From a checkpoint of a small transformer trained on Wikipedia: biases.
Each number is 500 + 50 x the weight over its row's rms, rounded and kept within 0 to 999. Layers, rows and columns count from 0. Numbers have three digits each. The size before them is the row's rms in percent of the matrix's.

# layer 2 MLP up, 512x128, rms 0.263, rows 422-476, columns 0-127
124:529432519506461495485453522429597565531571461531440496524523456508478563489387474450574551469532569468492581511419465513532480566451578510571439534453413417515404484561427530574491502542453494415468517455504390437615541506524513461523483443483473539465487547527577482429421528537474529540505488528587500542449545509493570417494476526466495547501441486404483510505631396494484542459474
105:509469564460600486500506494469487475523448536514520470547553464516490540441529497488615498439501416512498498459512480511425444500547536536490539517539563535457489605514501576570442599517517523502472551518557471501472486532496511412510509539524547505493429506584440508436579370519467559460500513507456534417503511586463565537649537355426495531528524502517467429562623426457526436585544
101:466533475495439511494528553446410558442481479449471572514543447506495517567519515529448465486567491472553453519523478522478436361585595475468541485501524498513488468403559472524444425508570485468549528505509490541436467434386402469472468531490525509514465492526470583451537454458576508531495557551434600487494551518516456615483643432497529539482508507523413565516509414484652442503488
078:503515501522475516405508490441516528543515387554455478578570535525413499496440383518472506495458518504467512526569581622506514488463502558545423464467429573556462482510501494545327526478509465435565532440512514454590516577470465544585488545581403460587553482450475544465441446542456449442466475545525440509540525513524474530450544543576534551478511536582423576556526517455490527507511
109:566471570469401490480481362515543498405452507470501496613574450379477449492550472465553529532426543614482459477482505514615521540435464478472542436463477371481537452520475586596447516447493541439450486410534427465502428526463592504568521493419515493499511500496485459460453469559596561537481520494553512474428468477486513488519424588476476499533533511510489537475509526549514553578505
097:504456532526505507535551455521494441633447465458453511499551538473489512443516479509455489504554621433592516549559539523425477439489480441437493532495503532405570461582529526540455661464499462430478541393560442481491531487465485557539558518514461426512546513521525547524497591421463465435437430469534531511508466609465449588511539454497509522416461481507540481613583496548591489475502
119:454436532530503437517569453430499434495544410557393579489500494571473484515553456387478481522482509576554474478500423500566573402464545526493583505482489525489646594618512540523446472447415583489550497584467456452514491523485475468550516456509473450496450530480521498472482424447538466497434507409488520524542470477448493598512484518513536576466555371532574522595523498499533499546486
107:487466576429422489508451566447598420465597513480467544534460477521499577525442572454500511481541491512482540461344538529465591480473431454558571464546551577533462497504501459453497488461478569381568554508595494538520543533518476497564511420410527431549541549539505477505490592511551524526525496459478473512510508543582452461500417493440524490470421381529522423464587486516535416532471
074:500465502454486475466488469391558477491548530449454484475465490427527504482454458488465471367482534493502509423546474460580561581512495532522412513564412424503521492537501584503535448521487593477550455453414467435509517638634496556573573492474395605557518499535462431423479471509468602488460551467469554487541519528539608516445576555533491490463566534504500483453474501450514523543545
093:441370570574517548494487413471445482509485501480478475514467493453564524468561453473500496441535534581446527518494419539568512410543460583497538517534545400466479557537477518460527447488479487432426503413529483484469439558529518489549494513605551561521505493542554576490509428494511516558483494523511452606432498493392570513539580507623467450399561518454517392452467531437563595516531
114:500547602467495499405462621528531419458508376499484423518530529492469411518517503462526491467476507521452569456502441511482509532565507469557522561521556454500530450456521554544512420504492405538454375487492600527495457464541467512526594427530469444591527495536537499445501533545596448537460494501479470550527483427519448534451377484621542496571477564508441471537498612498429500539453
135:475471519489607463537465545506516495557556575460542455498517378608510606567463413490465476446471522454543433568475543503580477428594537434544532461489384508475535460478546540497526461434414505487476399543475479534430400475464514495568464491619434412463493516500557472453487480527506528512525524466409563476458490501482519490550519503581470499478495581477504562512435567593490521481396
122:509410542458466523492467477501548506580534495476540531507554491382540535540422609497588451526388534512478459560492522472523525524470533402459449466544424563513468434503462602533565522509421513452438498493485481468513505501435552395506485416521483561558483502463533586380450492538575540580526476552522512471376401562526521452548558495527504486450545471499432504486559387447510551486469
093:522446494432465420530456584558515576430461556442459499567508464440469655481569500470456432537482516516530519485430530612500468480466562472528474538604459550454495549444374508435479535574522480469450522430562562455558498543443526484507510469458483538525405600462521481504504534482463515438481471472460547551540580414487538427474510543653465479560560505527530519502482439522479488422500
091:510560527473408503574506451538503525423439614504477524517482532493457480474445557470532536558553459644527512457508473525568498490519467495470528538462566539589396448475339528449487559561422485471479483454435526543583530471470530548520499455434461585393546539479424473408494504515548476390491482456508505528564516351488493475536527495567472502541443493444516499468468476532471546466574
092:508465535393529547566439515432472569535519479571515532496463484475528602491519444505545530533510525478500517542508529544618558474527555506457447478467450483447485501493433533456489358524487465502506541532526481498569496479566520570479439459601491533528518527581482511488437448541498550480574469540443377575544528504547592476478498552607476425478547453620494476555513513547440597366574
118:487477529498427425527447611458483518507547440526460566483477501479467503368598433534534443480510529463485493517573591612468406565521431525476524590484514495605407504535465574518397533556538465497464562524560522526460482517515541589531436437443492573533600538520479535433464438484486527473567480485537538479550452573590511554506447426485455529471482500607442440439483536522506508506513
083:507541496451505518473492518389561529476531513569446546494491447450452498521448357510418521436578563550494500418498578493539521556526631590520428430461400462551546490506537540528513499459610532425465553403496449460553427527567506509535504452522430486527462583478529469491560485626453494484467456420522414426558485465566505472442505501506441512452416475545518562495473506520512474530467
084:513579539534491530472470457455517529502543570472533467515476476495522482483559490508510445457461511532508508520415444510473485410559506457554582540568440367570555555427465544565514509435374462465467560558534566506476556486470631511474438473452496491553523604490488601496598497481616510573417466548593463425543506408542477504550512462496465512564522412468439470452511487513447466459554
121:510472470505306538483532432458432614418516528578493498570467380547542515562478459534432488532559594436490447553445519437529472469506473578457418436435525502543471552524548406393493478585538525430535464551485486454518427549474502550564465501464516529533524566505439461490479493521505518548510491475469460534459520500477571462421548565502511472433571538513465418445528511437465485567527
103:480522525545447503475419482466545510526494528409455496593512514543474544510570462443563537454471441450517513555495553599447502490505501511588506536462478499517405397434515517464514395536477482484572491494487500481621472526471466482564499481464493373615511482539583467497524592504539526515408554519472415469358515539491437522441457505517436346539578584507531527448534489518509493467527
108:517515508498485357447428511400519507469426518501545492549418509434523527437523543493491538489505440567447648446557479519496554462461476402427458499504440455459447532458419497500549498526518458481415515441521468482571583537491595524514480503478520508500465554498479554488504447486438518370596486524532470562499546489520616521437488530623477499497473434501481497512544521385443594456564
114:492516570529465451553545513471604478430490618534495457463521553520460549508516496395484568461472467482569543554478549483441481400504527592479525561567494593453605474467417433500408508476529588507581423480498477420436511518535518530484404525515387547515391523505513458483544490414515534407501491508514568514591491477517512596528511545528534453484487532558501531447428452478538469431446
074:571516532524518457388493416478585478497561412562500473548575469498557518476436528559487576436500538442473532591561483510484458573490438448455464442509491490514493475408554472467468487480605542492460495451493400375488533570488523539501529514501386526529507489426498517442484464518572607423509392516448562459569478417457486599466508544491548559508456494513447538452454509522622495486473
119:516491537522517430540463513450568429544481545484563520503492512464452513528500499479554555604574474538514495582510365503389493570487457495611466493568432452481461432433412532489502452532477546480556515438494374506591528508381552466553494543506451473518518436417467579505488410521559578436547495558524576536514523456502451500574504515567561463530525456519502489578467490499414603517490
110:530542479382495471531474562522469472459408504540479529597500540539512550493600593513515467542499590504637502532460486483493462498585449487492450473416540537473504508578428588507436568509468461444475476541481460508403484426480508487596482463525499464511585442501464471541442376485511516484482525457509531417635488524548515579471471452580458525535611475523442568496537501524522409453525
080:530542535543520386560518462501452472550545575597482481507550459469463478477510551441391527521498460509515516469542505468471542499448454513547510494463461510613460510481549600478518469473611356496435501481444449525485490479445456505488531496467427589589588491525533424473559481462553585619416593467408551473508508485501501583560504491505533588505502606535465487594545480532503441512516
099:444510502565444550502534508498506563506398605594485511487547456484454449502533571448557532429514518415578472514511502404494427489508516524472516506441573536467499389497435505539515507520543549491560413476512485485508431538395451518520439548425548469438492553607469535482530482533485489458435479496489495496510472397582583573394568602432573534536608503534543546434497505461472447547550
099:526512579536502476531521508458591541546506519499558517457483489476513495467458472487439524537517468517437555446501505521512615484541498394461462544501539446486531568523504487567504467457458510476516561490464453566468433526507542415510434493541456576510550541526503469495413435538496548518571483529470446593567499521458466515505514560481490427430538529600516219455585415540489503494467
103:506455477472512393503524417588464421513463541489492436550470412559529578432518530472543574431512486484501560503574486459523548469427505496525520460458393457488410491501535615501508541485538522581443506540441517494499572501477481560537551542618460426458423519517592623431527531410571560432471460472563440547503488456489486658520488501476431506487511480536454483494496461474441469526521
113:526472459457409415507472525508524520429447528505500486581499587463472585467503476499357519423529540551436568500485501509549473517518502503467516571492527584361512499575464531546444520510525518535474482395523587466463576565539422540459450491511571498520487577532473502436500512532512531572493513471435480524480550579497563545503447537482453421552433425542490440604540472453428476506654
091:546391497489490516525521473498625418480462557479462448402571457486440480443487499484369461475517549420433481493551487454566426463613601446499526498551449534494528431495489513515447559489620453516483498581512535403471478543486536510545448489526457489556585435507514530473551551477518493572421350545519511527538502398536544544498481581456529504518544505551499516588487454558512484509492
054:439492516400430561488556498435553483534538510471400439439517467542477535462522441490547475418486541528497478443584602535507495484560568501411536500454472503576568485399409501409480492566492503498459412465585511428483476612514453571537496470581500495520478499516493494505474462503430602341410477522447540510446468520534555526461526477495520492435607516560493523569473445430505506526491
072:526513491503453463468488475561550452596451587523471436431572466467474573498477571486548512518416472503392510550482476564525552453473537457534467453543465540503509472501483648532486540502558411476522555488567524512490545459444576517542526478504503621524521494402464584474445392478571538524506518494418534428390478430414549580434567551519498547408568518518436543550500492502506557473545
102:570514477461599504534502490445547446533568512501588508498553515494526598436515533551511523460471553423540616396541524506459498426529522442430453543487452562487433503450491517538501563593510568476432483532416530452476455462402476500495544447456494486536563371419468482450390568525513492420412548485463495458544529537454597506540439452449433567509553438471598543460494502514534466498507
104:558542496527469552489485464486492504510442574428483475498558504484481508463334455520469444483488572416556498436492503499479458539605460428464506467551469496524538393504471484516464590513621561452482550563529487518530649475503484498541515485502465498513533508510520469495492543446506516468483413517614570502485544574572441542520511595475498485507382419561574538512517546631574498570535
103:495559513489544406535423521472446547519458519451529561476423518469528555545513495499610501527478469423419500625349390518457505460549531525543486483562489467434453544444455481468637453470413493545470492528560379464530513541498592456410556446433443477437536476530480470445502481535474510443567537515526503552503485513488534491441528506608472477486554471506572521500504512477407566440530
123:508548527481611468608492523454545463469566511577450504523490572491493500556575561512518564485502553587455446530559436466426427542394502508440485498419422505606573513546463537497508492535536523449517573491547547546455566490517461529486531442578612587494413500473547517436444449503469547415403508504479585474530481506496541487568453439444525478498493409565443544507467419499517503396512
094:590459538502549558535566604532524489448508556474477560536451376545422474414508537488467490466514500524499490369486460516493509487573503530527527601459530475549486452563485421455437610435431480485503436515457501375490443494512440491598550524521507589488467533619480499467548464465564576525381418525518572510507495419495484557496495524473429474497481500589549535515479526583536471530488
099:483566516521425510504540459495487519470573515596486494497524464491390552497587449477454488506499464460459580579425521467483556504497517477473558481505401530490649493458529470482533468538487504576461579559540445514463529477534457511514455490500492490596502507402538457430467487502525553475540489598513517494585453493588467588511497534428435450400459567546527519438386502624509361521490
095:566533506525396510517486511548425521408512521535493490446505455482396525510558544410484484557537540474463469541492514549542524518530433415517564423500583571501524555493475480479486477520541559560482415441578620505520607571500416571533439533466444511575510461498563547461497497485499564539441519469513439440506508456494493549504507391374440498505633488570496445443574514606535499481494
076:502517549547457609425469517526421521460478537465486506589546501522492576494477475485494437503478426556453501525434535471431424572604495428544616509376475500533472511495431525451426448567523493533464497552542502457617435526453490553478429571663515511424574522462488489547523482477553512513464497409482479522460465517456489499476574419421542422501523467492494490572478587558497438498466
079:553416551509445476441479479487582520497523474491412402511426517562503532498625507497602581511526437552510518529528502411605522462515536477494497583517565457508565549502402438425544484555421521481505532522521377504387450472436442546543445543505445585476459532576471391487485397577557513457533494529456457509536541507524487503572506468479525401569505536507568490483513459501481474520459
110:575382573401492509462414446485532574532447453535520578468379477488480543455504431550463454457558510498516444548439572454461634422491546495482539479452532473536450510548581517533509539412453527547495611527537573522485468478444482479531504509561499481458513517448532521446529496470544528612571512523426503548519462582503519624531529499482504466472530495588421376532516502446524458492532
067:476521483509407547473478490465557503453564538543523419478551500455490571461578433461524543405481526500569456577516518543488543517487516510440413485524501518502542470482479397360516451559552463565549506521578499396453400601504541462519519521501471542469562571528500424483498503444428615434455489565436431512522563518467478529557629545467504500486552396530525526512592449500499464529435
059:489493493537508550461510554421473526544475599427516413451487473529518485463485482453527470350538576522475467504517434495522513436472529532449521533473568394480519586469493475498499589528482509595488395497504460489613497569497487570515566542500483493571564534536625487398451478584458531467364462538451543542434509418498487577529461445451547516508588562560408515504511460519507497474514
116:511408537463570416485517486579504504561473554515526516544359492404498610482584463530502556528506613547448480476566480487401510482496505512487497496533403376493492452369516591435436539446521460473449525473549579521514474518484622450518471504500511562490520456517491600463589443514560545471486448510516539560511499515491538550469544477560524479441476436599479404520467537507519524502492
098:497476529512515478474508550508512438478615425480468519555507511424562507446482426529486567510480531496486468458484512558565515458575471532409445478517428467475459530476576543475510513459566487529499541526526339472562500525560466467472466480561464559568568414438487479513413478571482614510538519541435489407485534593496510498507571527504442442463415374530477534547438626542597568489482
093:523498567501608493446540495487569493507531550388533575561497492524439505524445585533513459470474503484490454585359452521562462517517534454538531511448555481552443504466448521533397475498487544444547519468581423506498530486466555504490529492550546485618538423503555583418394497492559428492484491431510491479507382501475533608461410520500494502488429544514427546556403546470537590486533
119:512411515522434488433498388520461520568454569435457487437471367504463462489525485470425570549513498477440539473548532526400473467720430499451564584520485523551467487553476477491545445510529575469473455508422491525496569517495490518495444547492468548528531577469550461462523509537473472527532467526517465543426569549519439592520551582594509464479454479531476476469460505561434553551562
081:516496517431507518425492416521400577585534438471479479514479440507431524473497524509462436443561579448571456482564522483513479573487487375471554538453520488503411555619461537511503546529498472479515550493507526545490478606471560537665494535559429521532495501501507477444459418498534512456400598480461503498569524476454491486510548542452538598513547517515461408574572559571435534542532
110:548503466482485503485501549481599481385506544504464546509447496499483483520429533446417604553542525547589434445529624520559591513461401439592539534468586564515575565493465520457495471544442537408530530616488405562432547540510508602573482498482523559465484543439578448497494505562464523490447481549501549464562541444528485442494451484455490463432517490512444449544440532485505453572460
077:481474523512506516492497443464631584553570536517494517557538594562508488501473442542478524539544630383580509535429513576477483507490507548604499523477374573493534518590525450451468516470462487507467506567510537560439488566520524573502521525538443591564490375562562404540489573523528418469474473524445505425527434491503433514519463516425552471487446469483501524527531510501552463467394
083:572474481407471560400475430582559553560457541497570517602575514496473493469489487549550572475492487480535500543539459535487603515531602497520439422476473524584494524422462609481392466501541515451528498470576518475494461518484593516517561535478440542508479458493499524488451527532531567393480530403488535503381537432534510459419470541615503510492577490569426558467528468449490572538513
098:457543525498442496537523496582553546536587481562520501447556501500476478492489559456493476464440529543479435457495489405458533484491607451553494496481560597442509493548443386447496487458516478460549502507557535484379471494471452499482454445530578374560497527522465521391389493436602533504481580514474483562525409482544433447490542532498400579512476456519404512444620455448501526477533
# layer 2 MLP down (transposed), 512x128, rms 0.192, rows 422-475, columns 0-127
130:564575539607534481449512532455553542571508579517465510525464510459454416480503497457518455515521518525494468554468582472506483554512498559400473563524529360497407470554526492532511406461441460530499595457507513500532454560465599425523405460534450447455511510610519496515573592480515426601524494586527486429441556504524498517440510475511527606419430478425582425477536487482494504476495
093:524563534466515528529523562472463508405524465505463524514434428392532569481635551507483483440532463566557546478494404442567543521535427473472480538578531524509428483486450499472547482516583461482475597520553473500466557481444547510460541451539433510444463467652471407420487480477500591493547448502549537552512441500525522420585560529414446461490496565520483426534528442403447451556491
116:450517594483528411465386536562471469542485575510543551427580567490540396484560494500496503425601634475590469576468491449512519487541474542502502537569546502512513526544434462514471517492451496546493564443529543522515499530491506527519511409455521551419558406536496611564450486430487450441469526503575482422444456465509464541407517492390536460505518484420552554494466518570453430551491
082:550499447564474459470466509498493507496497462503411503630566540553503497483558439461460534499410514546503483462519542499473485507450529515475468471486528559509492498572484464487447487457474515473467494379492564493474533628433447554508534448586461542536497501472535557374430531457502428454520522483501557482484510503461495630452440544578578553530474646574445531516529383431446518635515
099:426457479480569472557476537550497517461521462470534537402476430523545592429460515496454432601505472470465578382431514476488526474518538424550499447549522484502494572485456519491472500517507414477517463495595556593537466446519567465459467502407459602528521591577475502465586457505530558500549497471453529497542589471519505606493601423557554419462432547474541463518587498516466479581568
098:524462505612411549547518508444475568500354459507497465521405504486607416495542462556527498537470462489478523560547588527514570527502476423541507411481471471513471535544444526497515486553552481445535513495503492604456377494412487548439501467509491471517460558545487468471495507595421480471496420519541446529488458441488594505487461480394454585489517404505610485550560554518483479594554
129:604484499391499595513502527556514494453482465523457539519502440515386559418510498384561495409455528540466551506503497477535537501555513465505554504482523481496510539530502495401555434488558486482555491492550501562445505619496510482523389615554483427513358608526444463427431453485531516470471469539463528497495482494421584493522556562468433520549519495580440558604504485508434472497472
115:597455486436530493506609431479525453475503490541546505531558464508555528440500462433502469513494402471507559515527567479540605522451576464513494510598432516434542506481425524507630600571550431570539576492562599463499488405558443511484474517546460570498412514514607509524529451508508484426546530508510524590504498492529392499496471395498567587468494520515481471489442441532486456447548
081:441426456539440477387428472385527415459513549542466512531508482551475565421465508455499559532481496535538488510508571511526565514448476434509547479437476557614530560462488476374483476442481501465450551520482503551518422484498529555536455551497537439520487515450539535338553530595500582501463513505464619602466529506480509512463540455485365456521519453466444518506486433440470488577503
094:515547531444428487552544550543558443430477498448418514364469548469427470539443635504475563592546480477511453448484462473518461487432484479564500473459535510595436507434466506523529549587475586505529510584554479505535511540459482471570486457508507434468448452501505442570436543468508541463524442456538579492483503431637599497556533451513452607538479401485508611527476494537505473500486
105:446515502545516434399523552551499468538549508552451515523529499421499490533513436436417537474493543466431554569521532468404517599556514490453568431507566443543479612471460588470597492539484477437546541480510479604515479513483443534465444522514388499601515486545494510480479566588522434449524519484539480440452596551552450471411494624473509468566523474474486508460464483499498481623417
122:518464524450502502556495531421480461581456516393471513444474418534575530545478469373500446405521509519628539444500497534554529526556521533497540518487440457481458497485481540553517576464482450478479481469514458454417473506547511456600486523530466453497496652503567542465558488546520515436550511505427530478526484456428499430495522459532473454495347537417537492484508492501644624534463
127:408447420555618518472486463493532506457475487507482531502521407481492509481481491453510511559487571606582398482412541489456503608646467441431462499565583559521520503563481502491500526487434445529489522505562532566563432506395571428521435457513532514461458532464433551483503517479539473511460471459573537510556548509514451504469501613440470446480606545409478514522607467467518457524505
099:563472438534541428528518459415551475486454494487453472405510529446525437425508631421520543521564400554413513505582503507489466506412528435455496487431483523446463500520500596480507414452584543543588530560465489491485544359562420491479488564454466539469507566548466518514494447477563527512451365508452478443483467540494511437541462523538521423581471508579557512505501563476429516459484
093:450492460473519522527412427563505436463480455464546490497483494465500528475534513500505482490469495534418447469528492473529504537492467463603489442490577503532513463494589553564419532548470567458538535560479514462472485408533452506514271578499540376596467473528614549484515548451464523436573546554552501555517456525527569526554460503460503600508476457511476409493432507461396530509477
123:572536472615441497537437483479573508499433481488585483490466486407546473391520512472546485427455411584482528523508488527522497612415501412418546477468541426455473435509469511518438462477536419503483508523507520540453512417572484506561443434470443528633475537534525530518398483495487595508513465450499556478585490501475420531492449534524497465535453499578571404387558530531439531506504
125:454454433437475491474530517582479538518481518553562441557473491465477559562538539515479556495522512553510517531489463511443495464486553488410534512503508485469469523504514580597536556417437541517361595543448460493484497555452474529539631628417574423411410548533448439523416444505492525524576468447447587499461496492442424564490583446449519522472463480559455519563429477494511497505422
090:489568404483515485454477487307518412474436489518427528506484422534463526592483455475503569524427468582478512492512559433516568527437452547554423537523419542533414518502466517427425496444466472419554414452562528515521488510470504573502468511595480532576515550591464581449523479538529439485574517484503594506536521469485533515596450436471535489510498480407438440507495513567441506500507
094:468482479550479437543517498473392531517547482541509504495465489588592506532522536491592497550564474502505407502588415545477457485451569529534469443517453604510506521507486556501577458531552614520511427485488505517404486507349499471459552523466510578485500575532501537538493548550496442549568503503556455445457475502587470516464598636592438457549480464541554551529490568531418583507499
110:513532496522651502426493559529427514471510521500525468464563461581513520496447440466528478523572607460531490554378459633471563488618475546420465439462453445462541433505504517504569608570478503591531375496503517501462565552583506499510487422483448435525536445484478467542473489467544467429542527473577485515513425518420481520457540462462519443455564503502516558480506504537493529539591
096:547485541440475498488515487549494416429535486529419534542536533586428471574578498484520449510460512431472489587573590554416472558502506427438469574419432600389424510408538469407486468499550505417487455485465529523491506563527519398543503478563552504537528573537459463481512460527501443473566541487458424431489593545460474479576463556537553520472507523494458451585465495493428491548403
116:497469488503487432473509505414652499491458582486578497443534453444484465391578550533539359513518528532517456469494538428544537514442521452470489444560539539572414431445514629462542530456500518514507574542535551474448448450494448450548564550413589496559509500474544608421518564552444562527480468509524550422514478485513464606493438543496540509511476486554486492424487473520428479530501
103:548522480500441531498559537668525401481461472471523387412509455578507586496517499564426420548449513500489532473494533482436475504556487500617492485433474566422474509506587498515480536519415480498352439548453468517464464494466522506397491507520504391429558521467511433470481604542494460532553495491499551488573471469459542509496510438542494548488432488542550535505507541391512427436498
063:463470571460526424574468548484538560514464483465543535528548475538642431464539540654514402514576469465485469420407531552535371504532452492508488589454562499570459502458480552429475484450547458559497501517496433515513476560513543510477555429443520335479478534474538512459449472485402509456489465544510552482532445490480455521428468517605416519484490509464512551501445518437465509482460
117:411488504448519486520428431388484486499487570401596488525516508474528497374518419526449426524437527544466464591560575537502385476480537497494516526545533527493547475488504552672597476558446515520521504438635501515507503553440570540612495511512554480530489484537524499480498509547446568532403582516508542530472472478481512471557493494478581570494473565508458478425504505479479448472436
082:545534560449493511435456526573449575413565543475435494613548492543548468480526416398484439479505546528503521496458442576453518489512498511459525538534521463524496406457561529554610560517380563491512487504562542463484523409438441515466546485499524524425551399554477435471531372530441428476520614505582491546395516584510476513524486495572501487530563539526507465514453434466471483504443
078:530611544557456578471488586474454480568472550439499483589450509502577523441492512477521366547490497485439580538456440486519516470564471483520506419467449583494541486450460446481584390580578577550494467583522532433501570520502458452531539524494540533430538579486577533498531518487518566521482455599540545570472518525459365501482438514427555477475558447487462501547508591513498549446460
108:491518480540517466519458520455500435552517484394447503497432499493531456573534489503487450624542430484530506495470471546487572512536496707496576501553514530519566529437501458495565584497539534546527563473467512508441531555552559542412572451557521529546464478537489497467500446441528427547579463513608448544475457481463434503504423529501549459437550467457595537538631552459590483485533
113:565542471503422557534467501468459414535495442459545556470518498548506492444434502536492383548477445533493533490526431440545487564470505358487400553534504453498504384519512460449519439447476519439481530595510538527469452432487462468584499445554441541518560466505454624505498455488478565509421450587505555416536504521523396553520511446525401376479490549555515501482488518556457478436439
093:523475531548516558481565488570497544550570519496513584482432525454534475529515607508536512507532531587462583456564534483481569621503386622506477522522499502482471564526483535415545480517494453573533460493531569584531433495522484470513464514487591468426542382594533551498600507520447482468532458512560557524510402504554539485527587613539525480602560461572545510537491462462562526484511
131:504532506467513524496497520415495507516445572525521527453463479466550418461410480327420467442464509502518547569464485442532478525567448481570510614555535393522479564526529450435532491465543530561572398525477543553509481534551439448589463584477545457490520621534526506513470494475414522567493456520472585465526465567420597562492594451469475573522437488509485476517468506484500487414484
093:484523536447463448448459459539489515505489478530508481510451524467514516579594490674487561555566508544509498461503555533468491467464581522582497514533502501531484586492495472433589391616388606542473590531604461490483541458522488495467466528508387551498476481505483431482559482619441522441464551587488551471490536474565568515518524536590485521516493534393488561436505570509483488495532
057:499565529464391608498469561457528491436518464497443437517498506567518508506549454494537522490517612531518439537473429615441513510629442485436496463519562482570491482437464565493527478555473495525493473398534487553461445650524421498571461507566461559442501445566488480491518497486468571442381549499510541442454465576430513544476579500496509494470567489446522616565489500458538473558511
075:544445524516461504554473545488461483556485589519464506500473472490561528485534465471550411542472471516447501422588502550547467521400460429608466444444437518476529384447449495482459440435479499457485503523565469560483503468452497510482455487517365589442520557437462469482469413592497569445429514414488549461355523393505496499392564556535417487455516488471468430535514493448468533517504
103:554486496473507484462450467507469498542484530429530421496505390439537553434548486506541514461570412442521532466498434448539480427515489565477505505537615573507482544567514480492519516428434522496507462532569547617451546594481514510451488518515517520513520472556435541475452522406563479362543477478449394521547515583423565484429488498514507577474446527471392516561605445514423396533490
118:491505475517427476513554490468536442484529488576479517511368449486500455618549614438530536524511475452516539470523493453520513439469481477626474426492379499520493536490511434447558507505466528422505409479569463491512451532522395530504431488542524485508440400477443409508623568589459430452376433505576497503462532483552553497577436489547493538550501421550539470512512508484518523480453
103:530464513443474576508553562448573478465487503526535510478429526467489581534549405529427533466494544477439532456587585449531454422518639478493492474522450579431548442486541539509475515427574491447448494492520481514546447384526526503501505490374494550502528574580440518463432565517497539525402430529380535455500507483538508431415524451470511541457549499571579453501406463528557446526479
114:556467561510470484451467521406470434495539402523526428591509529496496418443531483551522499500437492578472475516540456668475495509483520476485508479521535397448545506503489507509547389491482481624442621510491447502569486615523507517509538541533474467495523437517540651468491449501466479500518580574538532447458468572533529469496394601479534503578457532514510418459470506447503440499467
100:499428398398473526581424427520447537535568380488499503494400496421523503505560518443513538456578536538511440450515515527540511512412511487459557483478501537482493619523572522532471433571509510502496579582460466506565483544501509554442465508566445560496519476507367479518397484564427499448580499524495444512474473464513532571446549568589507490552553422475556457426562560534450537462502
099:482494543497526411484523586501465548423496464470452592413468443456593491557517472513540499507501401469509571515541505536550465431531554498484509455465502521341462533541507569480559628572447489567473568504434486485525397557592457550475521386566594476510494530427507570499570501511553458473471545503491531489560474367504466473611518501519470504495556476517532503515454435502534502517575
091:465519510420472577546493492465423517441572508479495556467435500452596462437472488514512417521407505521482554506518470474473545507484558459531469487454461576539483526418556561468509455488396439491462571482456424436484403446478563491611517519548531503471447508435468461467510540522516381481546546547431528563511510440519459387557413504474587568501562544442504595468399412535548454554488
063:533461496473534557489531522594567518460515556432531522530580460538524469424508433523533443500482477511490625421390442477467539529598486466560550561473510483595508428516480528522531539529471489526502325526557420557595535500552407461461457481609503444400552531489506486525539565446516514449497524531544526466552434487476527517536483575438493510493492550496479480547440503560559435620480
092:519544482548498514553502428538487406474515563531620448411488534464405510533460461476462445521483497554395456453500476558439458487511470467562577446476529474527469531628530612443451530457501460467482519559492540509505608425478526501456533574541407503543479444490467508538562496510507404433466463530554417492573537602513484498446508501479405396497507403465472431576557540464548542501513
111:521490468516580554399512540458400519616478417502502487531476547541453433500438397532450518503552623588470464402467519479551480548530441520531499532510561497523514486438487481491507475348518456527460439507586459516467429530491499443479447436530485525524532460522531510499482498494450533429396573517546533540552421504425508524469489455557535545503595534504421416492546537372528501453574
058:475479528600413460454508557500459459470542433506526398537477484538529497414536399503425544456522470555423480530478477549523425525528504532475432556583514440512532476431387379418515414560561494498480516542532506540454502593570503470527465519553536551526524554517395385469499461508461519412399510486507546519563499535475600473573559557505515512529529580564478565468522470549511437474530
050:466534489521554528492532547425486439418408455464465461439525520524552634441486421475598524443508502450548464539513498591505464480509475463579563475496521476497564633501473496381559447506452627462504541511503510523497602465413398542483463450408522534533581504433551517438501466530467535461459541514524526474577495497523502496441536506413484539473441542414476533490588511472454469498592
104:464461548484532467491505480474576460507525563560497422489513406448459463520553478539539520452559552497561434442488494433593480675511451556422522509548585539531584497530514558521591488470429584516478539550490551508592439446456553413470486438456517532502580398501561627449584457489505495445515464432510533476588434495524524484510474481564528459562479521424481435493496526533546525462515
101:528517490541521477503529483449504494582505554448579535442402532464467450511517515428521447425551540519490523567489545480490496542476448506447513528521520433497474514494450544454537472464581431594642528394516511550500420545546544440467449552436526459518437616515476525467422570494588427500405465480510570596475464369508482448458514544534513605500541471497524568528621463509529488543553
081:428553460476557536435446463459438415473456426578551537500504541441530587542535565518564498533547466586446468429473507506530529484504454517441498593542427552492458504608425465475527424568489463589411433495539466526519517519605566452439547503503516518526574502499577526469511497539451554505412499477518453447492607526487425401481474528497501466578567395462495436560475444490455422550496
091:570494497559525462507515543515408461493472493499419482427508582519580518625499510490547477508529635512539472394494457536493555516435540463606562412520475521523520550509472453502508484531495582621555521438589479491466466510554528457517431476537483475471495483455472526606521538481419389488538572485549491519521588437494573465434470503424554529630481464510549487524612517533548492524535
079:510469482433562525416528511523547368500458472474439443564528505562475567433534399572413532528492467519457562435472415562533524515479479408475572401497459568584513565525478480480493536503493551501535460550539565538411535562493463440528490429507514452481457498554488542462465484478504562416406548498520557528542464470395510486530474498475490427398534505394450414511598515474484508522598
122:430539542492495577629512463501481458502482590452495482525472570585471538522590560466522518435464393616477485489588526499515421535474577514480455562472530402493466419466468563546389413487467448502540525509486512465487433453505494441445452487517473539505503477566404474455398482479498457561520502590548563527446407563469493516482546631494606490509486486486573440522522486503475482458494
090:474461497492538476410506460568501425499440516477570573501499446528530498514528498537558408557418536540476483481526549491461448485523445462451345486417477482459554394471507552428617488618552529543424582544507538512439455532483534437448563523495550528447414474425548501424458480454495483416472491432527509546510502551500490577473490596501492486465439537419470571435440467526490606525533
081:520496543475516502489595484490510481528528488483502543573577450523503551508550494537506482536476497443387541491528566553449580497568553469580481483490467552542519438501444484481499432442544570479443563549539466530504521513387488438484526526508431574488550493514438487441474384554581589326403471495509581567410470504534540534464608477565498505484509515558497493623510470470502539604525